{
  "vocab_size": 14235,
  "norm_place": "pre",
  "rope_theta": 10000.0,
  "bias": "none",
  "init_std_down": 0.0,
  "weight_decay": 0.12,
  "lr_head": 0.00914,
  "final_lr_fraction": 0.0,
  "batch_tokens": 131072,
  "max_steps": 4139,
  "dataset": "wikipedia_en"
}
Each number is 128 + 24 x the weight over the matrix's rms, rounded and kept within 0 to 255. Layers, rows and columns count from 0.

# layer 5 MLP gate, 1024x384, rms 0.0874, rows 5-13, columns 256-383
[[101 137 131 155 109 119 135 144  96 167 137 141 155 136 106 146  96 143 106 146 105 127 135 140 120 121 168  98 131 126 160 132  92 154 127 108 120 121 147 213  80 119 140 171 145 114 129 134 105 106 154 163 150 130  78 160 178 132 167 137 130 134 135 110  94 149 146 118 148 120 123 147 150  58 146 119 107 123 153 143 143 145 115 164 118 109 139 131 143 161 144 150 132 149 136 127 118 134 138 133 128 168 144 166 104  82 124 138 153 158 116 113 125 169 130 140 138 110 112 142 134 129 107 113 119 108 142 138]
 [161  88 162 103 120 124  95  92 126 140 143 103 128 131 171 140 162  85 135 101 126 111 156 153 127 116 154 116 143  90 207 143 110  88 152 141 125 114  91 128 126 146  97 167 122 130 123 122 125 126 134 128 147 121 156 109 153 135 110 100 142  88 109 171 134 155 152 141 140 160 133 163 116  98 114 153 135 132 122 104 124  68 160 192 113  93 117 108 142  77 192 117 130 122 104 160 181 142  96 111  80 147 158 133  92 141  99 131 113 131 110 136 133 130 113 109 139 127 120  99 121 170 107 107 121 129 124 115]
 [101 141 140 131 111 123 138 138 129  85 152 144 103 124 132 185 150 156 118  96 113 166 119 139 125 131  89 121 160 149 211 105 135 130 116 160 108 137 128 126 121 158 130 131 154 133 138 140 137 117 119 130 107 153 165 113 149 124 119 153 136 154  97 114 128 135  95 109 119 149 142 161 126 127 145 131 124 166 140 160 150 116  94 145 164 133 121 110 137 129 126  97 117 127 113 115 146 131 148 120 172 117 148 120 158 115 151 140 153 149 107 113 156 156  70 138  78 112 127 155 159 138  87 149  95 146 186 113]
 [132 134 137 110 133 117 115 126 157 152 121 111 166 105 127 147 122 200  96 122 148 146  59 120 130  97 128  91 132 139 153 139 162 143  99 107 106  73 137 117  74 154 149 124  62 153 126 118 133 105 149 103 152 122 129 137 142 150 119 137 140  74 144  93 115 107 123 123 122 143 121  99 152 121 128 153  76 115 150 107 118 131 103 105 166 177 118 181 130 114 147 119 140 166 103 175 135 148 149 133  89 115 131  96 137 138 135 170 104 100 148 140 124 134 114 114 136 112  93 117 123 149 137  96 124 143 158  85]
 [124 116 129  98 136 152 103 107 108 119 164  87 101  96 136 164 117 139 120 139 166  88 144 135  83 127 128 132 119 127 136 115 151 100 135  93 106 151 110 129  82 135 153 133 144 150 101 136 187 135 110 116 164 147 160 117 122 124 108 132 134 152 120 146 111 135 101  70 160 133 124 147  59 159  97 185 127 139 127  68 123 137 156 158 125 132 160 125  69 151 120 153 133 117 145 100 125 155 116 129 133  88  95 161 160 128 101 141 133 127  90 129 146 134 117 129 156 144 127 119  98 143 118 157 115 108  88 138]
 [178 141 128 118 131 109 122 177 125 169 103 131  99 116 137 128 113 124 148 169  84 118 156 105 155 158 100 103 115 127 154  91 136 198 123 123  88 118  96 113 121  93 156 119 123 158 110 162 158 148 116  74 122 138 116  98 130 118  99  85 178 117 123 109 129 148 142 114 101 138  92 156 143 144 131 109 140 123 133 121 126  70 150 114 157 122 128 149 115 125 127 113 171 136 119 122 114 101 117 147 136 136 108 102 133 102 144 159 143 148 146 144 114 105  93 109 160 122 176 137 143 110 135  79 162 144 141 122]
 [107 118 132 122 135 125 120  93 108 111 143 106 114 117 132 145  94 131 145 102 128 101 147 115 145 118 118 117 128 147 116 124 102 164 165 131 123 166 141 137 113 101 125 120  58 171 138 128 124 143 125 117 122 116 142 151 150 147 105  98 160 161 128 109 124 134  95 120 133 120 106 144 148 136 142 213  91 135 125 136 122 141 169 119 118 166 107 142  87  81 155 132 139 164 136 172 141 127 161 184 109 168 166 121 129 103 179 159 141 135  96 169 187 113 129 147 127 126 118 131  63 161 139 167 131 113  98 135]
 [118 111 142 111 160 142 176 124 109 126 110 130 156 157 171 114 120 144 165 130 123 124 107 130 126 113 123 151 143 119  98 174 103 142 137 106 125 133 151 164 171 100 118 134 135  72 118 128 136 145 101 105 177 122 117 126 125 122 131 165 145 150 125  69 126 136  66 138 133 142 122 110 133 100 100 141 110 120 100 125 145 148 131 115 123 156 132 116 131 123 137 102 153 113 163 108 110 136 158 153 156 140 147 143 150 136 125 131 113 115 105 105 146 131 150 139 180 174 145  80 143 131 118 105 161  89 128 203]
 [151 144 158 132 121  80 155 146 115 140 124 137  77 161  92 121 134  99 136  82 139 100 127 141 112 176 134 140 113 134 101 109 129  98 142 152 155  95 145 145  74 117 111 144 128 128 171 122 103 109 127 153 149 138 150 118  83 133 148 115 147 118  96 168 121 137 186 120 139 137 133 134 116 121 135 126 154 105 112 142 109 115 164 165 104  94 136 157 162 123 123 127 170 159  86 126 138 153 119 108 149 186 161 142 118 125 142 114 102 120  90 172 118 113 106 133  81 131 108 142 121 114 113 129 128 122 140  77]]
# layer 5 MLP up, 1024x384, rms 0.0929, rows 5-12, columns 256-383
[[165 136 155 132 134 124 134 125 151  93 174 141 143  87 114 126 142 191 172 112 133 137 137 147 121 168 151 124  82  95 139 123 156 132  85 171 119 145 149 137 150 115 169  73 103 139 160 154  93 172 106 130  95 104 134 131  75 145  90 116 116  93 141 141  99 129 123  73 119 102 141 170 163 148 129 141 117 130 104 173  85 141 141 125 107 129 161 149  90 121 123 106 126 170 106 124 136 133  86 141 129 110 128 105 126 166 136 191  86  95 182 116 158 111 100 139  96 176 105 131 106 105  71 121 110  99 118 118]
 [126 137 192 127 108 115 124 138 129 145 142 114 131 169 130 130 142  74 119 145 159 137 146 110 130 137 100 106 135 134 183 110 129 154 131  99 159 117 109 168 133 150 134 120 149 113 118 119 133 145 128 122 112 116 115 146 114 157 115 132 150 111 134  96 139 120  99 145 149  95 105 131 113 144 131 126 104 136 164 138 139 158 101 118 145 134 112 157 125 139 110 129 137 151 158 111 131 128 144 107 110 116 130 102 108 103 149 132 108 150 122 155 115 137 138 124 135 146 141 123 106 102 136 179 156 136 111 143]
 [ 72 142 104 116 148 104 108 118 132 134 143 105 100 153 124 125 124  89 163 134 118 134 103 156 143 106  75 142 111 141 123 130 111 123  71 124 102 135  87 109 190 168 159 126 114 114 153 129 151 166 124 146 158 146  97 126 132 126 149 139 129 109  83 119 138 135  95 142 128 146 125 132 146 144 142 140  91 135 109 135 102 127  72 132 145 103 138 105 126 124 140 135 121 136 167  95 128  73 157 140 151 124 120  85  96 135  55 145 136 142 103 129 143 155 100 103  71 128 129 160 144 105 117 172 126 136 191 145]
 [123 142 144 121 100 103 138 129 133 124 175 160 113 164  76 163 131 169 159 137 113 138 169 115 160 141 135 168 134 105 112 118 147 107 142  81 124 148 168 153 132 145 156 162  97 127  89 145 107 160 116 117 111 145 121 138 121 143 143 108 129 120  82 120  93 156 140 144  79 162 126 113 144 117 102 117 139 143 138 141 144 154 109 151 123 126 137  95 136 115 143 119 162 128 157 116 129 118 166 145  77 108 131 148 147 118 140 153 107 117 136 141 139 147 189 125 126  64 148 139 147 108 107 154 128 149 106 138]
 [162 151 144 107 165 157 116 126 138 126 127 106 131 127 143  59 100  79 157 122 116  94 132 138 141 152 143 121 136  93 107  88 139  78 107 143 106 121 169  68 154 132 145 154 149 146 136 115 152 140 120  63 114 143 116 153 115  84 114 143 123 150 130 160 125 149 162 105  81 140  83 122 127  85 138 103  98 142  97 140 159 138 113 159 114 151 137 106  89 126 144 128 159  93  76 135 135  97 124 125 166  72 119 111 128 102 104 148 186 167 145 137 129 143 156 122 154 127 144  95 114 142 120 167 135 133 147  89]
 [101 108 119 125 115 137 126 153  91 130 107 180 152 135 159  84 121  83 139 128  93 140 107 133 129 140 161  75 115 125 124 176 167 162 117  84  80 126 120 121 123  86 104 101 118 139  81 159 125 109 110  90  78 112 127 134 123 115  90  94 161 127 110 121 123 187 158 125 149 157 136 120 138 135  86 173 145 156 124 120 160 127 137 166 176 154 121 146  87 138  98  80 128 142 155 116 114  87 148 131 101  98 136 131 155 104 150 117 126 143 157 134 112 113 155 105 165  99 109 119 139 152 114 138 121 141 106 136]
 [126 127 149 132 104 103 110 127 103 123 106 138 110 117 132 105 127 123 100 196 132 131  85 129 104 141 158 149 154 128 139 109 175 117 121  81 130 104 105 129 144 124 154 117 155  96 127 111 177 117 116  97 122 169 122 164 113 121 131 130  83 116 118 137 130 143 130 142  92 138  98 130 104 153 125 128 151 137  95 151 117 147 121 140 147 155 177 176 148 109 169 157 113 114  68  96 101 137 150 108 154 124 122 114 141 148 166 117 130 143 158 101 133 106 154 106 148 139 158 134 161 121 119 119 134  90 163 116]
 [132 106  79 153 108 118 124 119 181  90 112 176 144  98 148 130 125 155 112 103 103 136 106 128 152 117 120 117 173 129 157 106 106 106  97  98 167 113 158 149 142  99 143 124 142 122 114 130 157 146 118 179  94 155 148  97 117 143 109 133 130 139 115 136 129 148 133 148 112 186  75 119 136  88 125 124 117 171 137 124  69 105 133  96 110 128 138 177 117 163 182  94  96 157 158 137 164 114 133 163 172 110 146 118 143 166 141 173 111 146 114  89 124 168  68 147 140 126 128 108 145 156 124 125 142 112 144 156]]
# layer 5 MLP down (transposed), 1024x384, rms 0.0902, rows 5-12, columns 256-383
[[109 136 109 152 108 111  88 170 145 142  76 129  86 104 120 107 175 131 143  89 175 104 107 115 126  93 109 154 144  96 112 153 160  97 139 167 137 101 154 124 118 144 114 130 144 134 171 138 108 128 114  90 106 157 178 193 159 126 135 103 153 114 113 119 119 133 136 138 100  94 117 133 160 106 111 122  99 173 152 173 132 115  72 169 149  69 149 123 133 132 160 155 108 110  97 175 157 161 152 137 184 166 121 149 132  77 156 122 126 105 105 114 118 141 130 144 151  93 134  90 147 125 106 156 128 179 116 139]
 [138 102 145 154 147 137 113 130 114 112 145 128 125 154 113 143 154 190 114 141 126 141 106  66 146 116 153 143 199  81 127 130 150 119 139 142 114 114 133 138 114 160 128 127 126 133 123 101 115 138 137 125 119 145 150 153  98  95 165 136  95 143 172 132 104 139 130 173 137 113 140 167 121 103 140 163 132 133 118  97 161 120 165  29 119 184 140 150 109 134 164 116 206 150 119 123 131 120 108 160 122  75 115 131 153 162 117 105 112 132 140 154 138 143 151 139 139 113 101 127 138 135 138 167 105 126 146 121]
 [133 120 130 104 137 156 134 139 123 127 132 145 106 120 125 147 175 116 148 117 109 126 156 131 102 135 108 168 132 132 161 138 105 146 108 119  72 165 146 143 174 113 138  94 151 152 115 127 132 162 148 124 159 127 115 109 151 130 104 109 143 157 173 121 144 137 158 105 128 136 131 145 172 100 138 153 127 113 178  90 113 117 104 145 143 123 121 137 105  73 142 135  94 134 130 109 115 148 113 102  78  99 120  93 131 138 117 138 131 123  99  97  89 147 145 143 104 168 145 115 140 115  64 180  94 112 151 113]
 [163 156 105 134 127 139  77  84 126 140 107 146 100 142 152 133 119 116 140 123 127 109 106 138 106 142  85 122 111 132 125  95 177  72 149 138  99  97 174 131 105 127 117 159 156 167  93 171 108 119 114 114 155 110 178 109 122 161  85 162 161 153 125 144  97 138 110 131 139 140 112 114 168 105 161 132 144 125 131 147 136 127 124  87  63 146 144 162  83 138  92 105 135 124 143 102  89  97 154 127 117 168 123 112 115 182 152 131 120 128 139 149  98 138 126 162 151 187 130 116 103 127 180 117 134 142 145 121]
 [128 123  98 147 106 140 120 130 136 164 134 133 125 120 127 137 133 112 135 142 103 107 159 149 105 115 167 153 175  91 156 140 113 133  88 110  91 126 173 133 111 124 135 153 140 165 111 123 104 179 142 119 129 115 131 152 112  61 190 119 154 139 125 154 148 105  89 152 124 131 148 160 116 107  73 183 123 136 139  36  82 110 139 140 123 128 151 119 143 128 155 157 178 145 124 128 110 121 147  85 124 155  88 123 121 116 143 123 128 133 139 198 145 134 184  98 131 136 116 110 104 106  82 108  83 121  88  91]
 [135 122 193 148 170 136 124 120 159 179 141 132 195 135 155 159 150 135  97 129 109 113 112  98 118 102  85 122 102 137 166 139 133 106 136 110 152 125  94 132 179 150 153 114 137 126 135  96 185 149 110 120 120 133 148  94 105 141 107 113 113 107 102 123 163 113 105  96 113 152 142 106  90  98 157 110 162 143 184 129 141 137  94 159 105 122 162 121 108 115 112 166  99 166 165 123 191 126 118 114 119 129 136 126 130 149 140 110 153 146 129 144 100  95 112 169 105 110 153 142 125 135  85 114 128  97 152 113]
 [129 140 148  55 125 132 140  92 123 114 107 163 153 144 106 122 179 130  85 151 120 104 123 133 144 106  95 146 159 208 109 138 129 129 133 112  77 145 102 141 117  61 112 125 156 176 190 159  95 147 127 156 125 139 117  79 145 132 119 150 127 133 136 150 125 124 149  94  77 142  99 111 164 108 131 108 126 112 128 130 140 139 147  93 129 117 181 132 115 120 137 154 120 158 150 156 127 158 134 146 121 152 150 138 123 155  73 169 110 115 154 114 165 130 150 155 126 100 129 118 125  99 144 118 145  95 140 136]
 [159 133 140  97 118 124 109 158 134 126 115 179 144 104 125  94 156 147 118 132 110 142 144 142 126 134 119 115 152 163 152 149 109 171 113 151 114 137 119 100 154 150 102 128 101  77 186 142 143 133 125 146 117 125 157 132 120  82 118 112 138 184 143 144  87 183 112 153 127 176 147 115 154 156 145 156 127 117 155 105 118 130 156  91 123 121  81  62 120 160  95 151 145 162 128 117 128 144 153 120 143 173 125 116 103 115  96 123 165  99 124 131  44 122  93 160 126 154 135 173 143 128 156 173 152 124 139 148]]